config = dict(
    n_layer=10,
    d_model=320,
    n_head=5,
    n_kv_head=5,
    head_dim=64,
    d_mlp=832,
    vocab_size=6969,
    activation='swiglu',
    norm='rmsnorm',
    norm_place='pre',
    norm_eps=1e-05,
    positions='rope',
    rope_base=500000.0,
    rope_fraction=1.0,
    qk_norm=False,
    attn_scale=0.125,
    bias='none',
    tie_embeddings=True,
    parallel_block=True,
    init='normal',
    init_std_qkv=0.0228,
    init_std_o=0.00511,
    init_std_up=0.0228,
    init_std_down=0.00511,
    optimizer='cautious_adamw',
    lr=0.00109,
    lr_mult_o=1.3,
    beta1=0.9,
    beta2=0.98,
    lr_head=0.00693,
    grad_clip=2.0,
    warmup_steps=548,
    schedule='wsd',
    decay_fraction=0.732,
    decay_shape='linear',
    final_lr_fraction=0.0,
    batch_tokens=131072,
    seq_len=512,
    doc_mask=True,
    z_loss=1e-05,
    train_tokens=609200000,
    steps=4648,
    dataset='wikipedia_en',
)
Each number is 128 + 32 x the weight over its row's rms, rounded and kept within 0 to 255. Layers, rows and columns count from 0. Numbers have three digits each. The size before them is the row's rms in percent of the matrix's.

# q: layer 5 attention query, 320x320, rms 0.0287, rows 207-226, columns 0-159
# k: layer 5 attention key, 320x320, rms 0.0287, rows 207-226, columns 0-159
q207 104:113105154147103155206105072105088114079099186112168145088144121095135133165077163170100141165145170105182131117138132106147116106143098166153118126178078134158160127141144112165180109142126080140087146119136144170133139116150153137155133127153148109180103090160084105158128191139147050140107067154195101137102206118191091107163140177168091114117109121119121109127090105167162081164168137134148142142186133123146123167090124141131153095130072116136083075072085178163203122160127069
k207 099:183117115165123078109084090147111092128154134089107129119125108107174105187089200104141108104134142102151160126087165179189122169162077134150174119061149133161133087134127071170095100093119125097154121106175120208132158165110112083144072099120190088099119151120124188087206124176083141138107098075128140086126141128109105085154131150139122135095145165170130110096073109126120155182091143099153189150187118106110170153115176115081121153165106156152085149128176117153166162151097166
q208 099:142106147150078180091142141167124171112126132074146093077157124128141135184078128156155121087134121118076170139153095086154153134147125104117180114099049141161117116135105155152108145063195136130166064132178117134116083124123112113145147129117136156091090112161142128120199174084113053172103156106105143123170097166137117106118117149099178118118126116097202140138117131104090137144112135125146183142100138103058188148151090151158150146139095075143170161144104142126074119152087108
k208 097:173090115113205129088141114134123135109139116152083114133129164110145147147093132095149117101161111146099189130116089129101140188109121142157142187164142201172148094123162127126084176109105134185115091137150147138135128132097118111162142181110110180139153183135109137123162120074134134094144096114152150142139145118138111112090118144108113186098119125094129193137130093087127099170162150131140127039072136108108121177168045132135135120185115185151121110100121135065120108189169129
q209 102:098110115150093122126135166153105112182068142126092088098132091148159193136143084099096187098121145123119169165180069131087120118081175129117130132170187116139104109084168141190119062110120069126109124183147196210134096163162159109127188159181093142147136143105088097133152101141133126085136102139148118177118143159153102132130060171127115105149178117102099142152193088151180100101128119102152154206150099104059080120097145153124135140152082142140176123081099130129126135129144058
k209 095:086077119152151104078173129116111130134174126130084098118172076170113123117144090108124071107179145197129146172116087172134109149100152237118126113161129153105120093143080053200152125157111120109170130151116166162158021116161143131155201125160092158120100165097086103110086121107141199126130180173100123128134164120173149134167112147128154098151143064111125132130142109078071131115157124057135138172122121131169159156136174167126079095119068141160165099076152127116119076145117093
q210 099:102200174104133095144187143131184125101098139122153123126150182118113095127173152121111101077105149139123143119089141144108119138157111127127106091165110042136099140139083096184141073107134167131097099142087132122177083190136128147199076077089144142101092115159150144166109071148119157115154112140128096120127127192106117143107161182128140140099171091167169156125143136134108119060168142165076126117134109120131180160176200130121069085100165153103192135143096112083118122101117115
k210 096:071124155162104117135105129081183127113094119168136115112139097130178137131136172156097106170025124144116122155084186100179120141126099161115091096073135066073089111091126181146092101155125135137116148135099097063099062159071200100151104097094112146064057109077144181083066095095097100152130094164164172209109108072069142112138117114133144126103128189104165093138150158123067139075152120088145185101160111136102180141168149141139135096094108154145159131109149156135115116109124094
q211 106:192182143125104118142133035115178090086118098159144104130123156130118149133141173149125097090177101127150139144126078079121166145093123174082064145161138118171062109150123115092132119121096181134135137183164215170144179085149120155118130121197153138143156130131079092112115109185095201083087094128128125111053138080217156126110098128085147126126097156114087089155137145114118115139171091112124119172069100096178176145094136123115161150150186082155162109176072160150094131164040070
k211 101:130121110176122147088113082141078097121097102097160171125185133130124135117094123101116054102129164162150090172079147172114142121133157180155117123130064125143079099075152074069186155094141102137170167155132098145147151157095097199143178151121138130071106106148116163142111127175093168114123133153113093140141147143135121140114090159146180113129113159081083104141109071112181130125145085150128130113104140162171143123134116142113086102158139075115124175070091145122197177153148069
q212 114:113114147147118127158158063113097075157156113161135108167121183134124184140122085083151051127112182125090136097109111155129142161106116135177120076065124140144171150131127099030129133172115166133134130091107127059122158116112160182104096070095106116097065142161067140163122119142082157130153149104107114115127154170162134128094097099154130130102142139085164159132096121082102136100101144087187101081220096173182157140069162096154116119138148103138132075116153129135134132137194156
k212 109:124103148139151139098151127107093097087181154140173123130080124099137113026166180056172138173000104156134111129171147100140115118117132109163138121141146123094112128115119171139124135153143138140129124173065146128141143146096143079138168086078065128090134139139117084182098105127106138165083133107152105175141148127064123120095186107137068125109193113106129129126124173091103111156080136200126094062164121093114142145165172142139158120112128118141133102099137129121083177107141134
q213 100:137166127156090170140106045171131146150178185166104184152078144082091105113157146116156087154131151113147118092145138163159103146192117151073086178136097132075088127072109095106141099142115132140183126140108137081118091153101123039148208123099177160152135133077111083104125097172117070110155173191152097111057192152118141112139116117086100108123142167127175182057135152112106136055114091174196102141105116159083066145203114102146134140130149138165096168151089197085129133123108112
k213 101:120109148097109102113131107131132133133163125207151113176076163134157119124126105127149111097096140136149114130132106145137163106077082143166058123087122170106134130094136144162144087139060119119110123196082161109161148121182134144127099131108153117089187112098150105049109138166126093115093157159152121165134071174149128050140115144101044105177162142130101068206133121138113145114140146183174103176117117113174158135156166132112140057124060159119125105128112140145132124167123098
q214 107:094124121130144117139142138123122153149096084083135116122106131095110170108105109113097157142080105139144160145144198137120192134099173158082134169099198207129147104118131146153125117132147109118109118158169106141128179073150117098074148148125114070104106060188163120127113093054109128135129124160149200141073107119110157120083183156164121158140163145177169175107094198150110197116054128221051141098125112122105157149114110132159122225100096101158122126115120095129138137104132150
k214 096:123165153125175141113124179139143191176094099120164118180106173157043114106115139084200163149095093194127153127111187105105077147069148151099140140126181113131121092136131106146101139113102155146127187128129090104113125050117099144109189160062130088115114123165188096137077131109109145102171159144127136141146138141093146092107117073145096126155133095153164124123154180099085134150078120136107140147144134133107146131075109224086144125136121162134113164126128119123122098127102136
q215 106:132102141099146116123128171113201126090129099119166140080092138142132093131076163075200130132111095081114078156128161137092093080158135084125174115154179125131115140115107138122134087123207078137151104070173078153142181166158027106099101089125086123106115094130151102141160124163120106129087149124142115135172089089107117149165183193143065135113189189081162111151095155163127151181090110111051143121110137099104147085164153101174131158066053076076099080107144121119154110089106138
k215 104:140125147149195105167074127010102148130122154135131146130154150160153169145136187072142154105152119110111124139163190141140125119124169082144175087139148112145118131138078127156152141139161149139149085072182125125122100131147079136124127135078110063186117080132130125094173120145110113152187095080114188089081050085096145115115131159138106183146152063101175142071082099121141175106142141171127169169158218145145133107083134147149143150163164093204137114147110131157132129166090090
q216 104:179139094165090182139165124141153084157136115103102158068160116163081141130127088170120094126076085103082140128129120155084161094152121135124150103124084109125080167128151137188115181111135087182128107110124172106112140169145102162189112111147197061160119095191205124162143168153127095168145156155119196119155162135186118156165066134125064061154083142122183099074118124144145096173180166096158131101089095114140138121101150097140090095127145209093145151153106052134088109127144169
k216 105:131145124129131122106120130126097111159117183146113141137150133167208157196070132130132102200130148117074124138113144181152086181126072156124099129086171198139130118133164134149178131156076174164123091131132083146139131141084088159138145108135093134148119154119094125096221157118076100146138135044148119153108177132129141135110104149134137114111173131116119136056169067134170114122137159118134173105085110123122081124124157109191140107156174131144082129115144085110114162181160070
q217 104:126144122102130116136146106140106175140200082097167148107175121104126168121134115093102116076107108108092152128129146147138117124139153113139188129133162096144160096135124148114173128144121156143148088164171079186161111098098124132097148140138115184077139129112119115150147147090125128107155069078108091132101120088178151097175138146104137104100082111104148109160140136069108088193134175074156125158130061131101159139118080182179119106083095126136151093156119069144178077146136139
k217 100:154100125124163128155132103068149139116131142077175122090162158102159160125098129161103075071172170175117090113134127180124070148131162084111209148137137109151134096157110110135102135141117139172118117139125130138055102149145130146146162141157126137088165157157123136148173112122095115148126095106144153173115146100107154138118105154147144176120141139147131092144167043119131139079158138136097087081147073107121138168148084181168159135109108074150105130118135104151125095074106098
q218 094:128207137117123122154135029105141112075158120153171165180167144071085104099128087138108107207133142090112130071058163125146157159093080127182085120162082095075113153145068149136163057128137186115156056116139124138101103133092163136132087084151116125122095139120073096128133116195117162104107133119141147109134167086142149134132141150135129131114138129094111136093136088124089095166122079140168117103169171127180112153143104117170078100162199154105078160136094131140140134112128171
k218 089:113138132149089129170087110150136131081157119098153138148090138114106165166128113136098202160079216092148084093134158125144134128138081115151142076078147140139128181182136117140091098165107077098179163158071139135120133086140100138193042125141120133130100092056120149086123113221124142136120103089114125180136141093130136152168127112123107103176140147113128088110141144153158108118110142154114109130188103115111113133145170102155130139159118138121090134155127127150147132143206156
q219 105:106168120153149168144100114076082148129140123111125096106111143107135129148176105093113108140065135135141108078173101132131114113087103132147115135141158157098119142091155114119188147095101104098147108132088104132123171126118146196113149092160143137148182110180155146195121111211105150154191145142202158091130110144170114097126167162122106124100143110129105064139116107127098084136148157156104109105202152134181160057107180084178104144143150135069114072079076140112101145123175112
k219 102:134119145134108129134114142070081083178190166144156122143154146134112140148157103113123120147064117143134092084155154112132104136114116198135094092130170113112108119094107134115126054145166136120149143163182078119108146090103130073126074126062195126135072100081115139126172148157136136173153122119104107142172091076120107168119160093125148122160153152152121068091104105125097113183131121118150136131198124135081156161163185125133114132116150092127151134120113138109146098117136087
q220 114:120119099120064083096156134138089138109148162156183114144127170082113119105094135146125098151064201092060136084127098126153145138119095127172147107097193133096169116094162119157109124152136141104172085118130110116146153080185142091138125099110100134130065090126084172129165113111169148117182128103129102123052134141091115095090145091135149097180144150117123162072133126136154086114156145100131098123138145095082125106121140200208166095104131182164111059062098161113116165111167098
k220 105:128091163125165129136162080076116119120145100109092148112108097127117069124166076144161112178084090141113148071160169097148172135103061143093111063096136134133110108100119139103097127128123140117105156159163122135142091119120207118115157063105107098152123117152174191109134088121180135124123152110147109120174121125069138137130119165135109190057151160127170169140122133116068103130068148181120090078153164105157191133120168220088109084127126087133158087109184113082136114080081120
q221 105:113101146104106124164140110159128102116145107146100107110066155105201187165162069081119123105146083130177130131165171152145197083107101114143166112079101078085119144148153171100090144162111088167052096122113107172137164092132173067145110064152115143156137103145145112108136103150119084128080204102129106189072168139118090100096131133169101112100146135106159159175132135131064106103130103163111132100165147129164200119147179122188084167084041121159125067179126077111170137158116155
k221 104:086112099157150102183138129049122094130140145165086111164105159100135183145133200095139136171077112158192132158102170133159142160109079127101134150064149090083094094150111144115148170123115137131126104174114096126155120126127137039134141115122164075144119138084155105142155122143110099143095155134099051114128076126038178114089175093146188140185126115128162138092121055146146154121163086142110165175147094127129166111122185150110112187092137099100123154141142146105157126176059073
q222 114:117168112137171091154095125154060110135141156142102108081145154146163179168105085123137163151150081172141117083166114098085173136134141120123112111091109124174146069167135135112185127200121164163120123120170179169140157179118154111141120154057136139137082134154095111108166133044165111154140127079068173127141108124197129097110128074124142121089133122146092119117101189131115133199117122133128142143137123112156175147134099099125092124179127087174112140165136104157165118136148120
k222 109:077090134185113108175103139136154104051162107085190134154152135134110106130119126125087149127163149157099133120118106141133124165140100099129124186095130100161124149097160096111091146112101140147177109107152152151159176159156079112075196168112107098106160146125118117192126111113140229153105119125088122146105139108132143142117141137157152134115137149096162172168171112083139149148110164134046123153138112098086118151136075121121173107150162090092097158140125091173161142113092133
q223 100:166086171145067105188133180110102101084133064132096082126165103098185113181156174125138086132072123158085157146159139123137166105101118084147206112140159148111122153124116110086104120171142114148070170093174160133098111113167083134164139130133134152066150123096097147068150159151131138101075114069134120157124083131129118094083117052140174143136085184156134146125088099127150096154205125146099113127143145115060114128136135125187129125097133111120148074108131178060122129119126108
k223 100:084119114173081102142149205081177111116074056098148124137101097137157180108122156144190093126064121171118144137181143114107124053086165076118137113149097099056154105118113106083137152096199133157143166102164142117148067168131127122182160115042106084158162132090113155153125146156131180138146152094167115068141128130151115116122105131145175115076127133145137144102068114151120151102126160143132104145151163119109152099127095158133057106139125118150105119154144150079122160164102101
q224 070:078153117147134081148131087123175098160129057164156100100102112167119132166110181140226094079174119133181125132076115153134153123148127194116127050078129087141140206155141150117162130128096133136112171174107110129155157130189151165111171139123122127126059118126149183061116132111136155149106167091100147137171167180109113152120100153158108106094123081111185095060122179121170094148098106185125125100088105154165125128109100143115169136165146121131110168145091132132108127073131115
k224 086:102140075080108145136085142097111152102143106046078136121124140126110172114187120104129092100107148135125092203170137147132141111187133107096053055105164056142126171135048092037070186105116099146215088116122133097168109108126093147101084134120136094130097118078166140180132089175131145163086197156164157127088142060065121140125086157159172103130116121115138109187139125079130129078100142187153137149171131130108151155143144161087156177123134176082126115120145139156119113102186122
q225 086:155137133085118171112152117132146179219153145109140162119087101151149132109169122107122148123149104121149190128121088139135129058134160183108098117208103137097131104174094139117120130107163137105089143156077094148143196076206114136098173119126140105128100144131082138114121063106124080166110093109095149144145127215161136107152136147120158133150119116124172155143120118082214124086114115122075157116122121106117159086102124111144101129153132124148109120125099241140087174115130126
k225 078:127143138152140101195157112071073110068095109154145180135094059078160108126115177145187117110115143118101129156116101080124123227126118127116132155146148144176104121160135090117134127134132101096081161178097129172096153163095109113081157161102124178171177144147157079123129133120144080162148080066129121173147080136089128106145161079112129166140158106190136161142130111141150165061154148206132100143173165159126110122105147165134093120115085119147129161123161144115077120124095154
q226 089:121079087174113167129097138135074115125137121099216176122172087125121141182114111116137173133118094172089100157105075160043149115128145164139168135145111076205088132144140116125102162118170109121113158157186223141132209129183135127109129184090107152174081130152135067162092077100133107139161119113141130119154066126120125176136125108133169152162169097129124140107087170102134142128096100131143131102125126154223202118075159191157179105151108070104153118161123100085122125105164093
k226 082:155181133151130070135122115109156132157173098146107136095094089145108083102099097176141132189185118079135154098172127162149119101075114142110098156139125167111151096113124120196170095145198134124054138166069063160127131140155124054153159079224118151088172151130080163098182164114149128118164106091113157077088130103163139115155164035131094098152123172126136116102054142169125178154142082110094137113118178083104113136116143098145068153106101110156121143106121130140127132072134131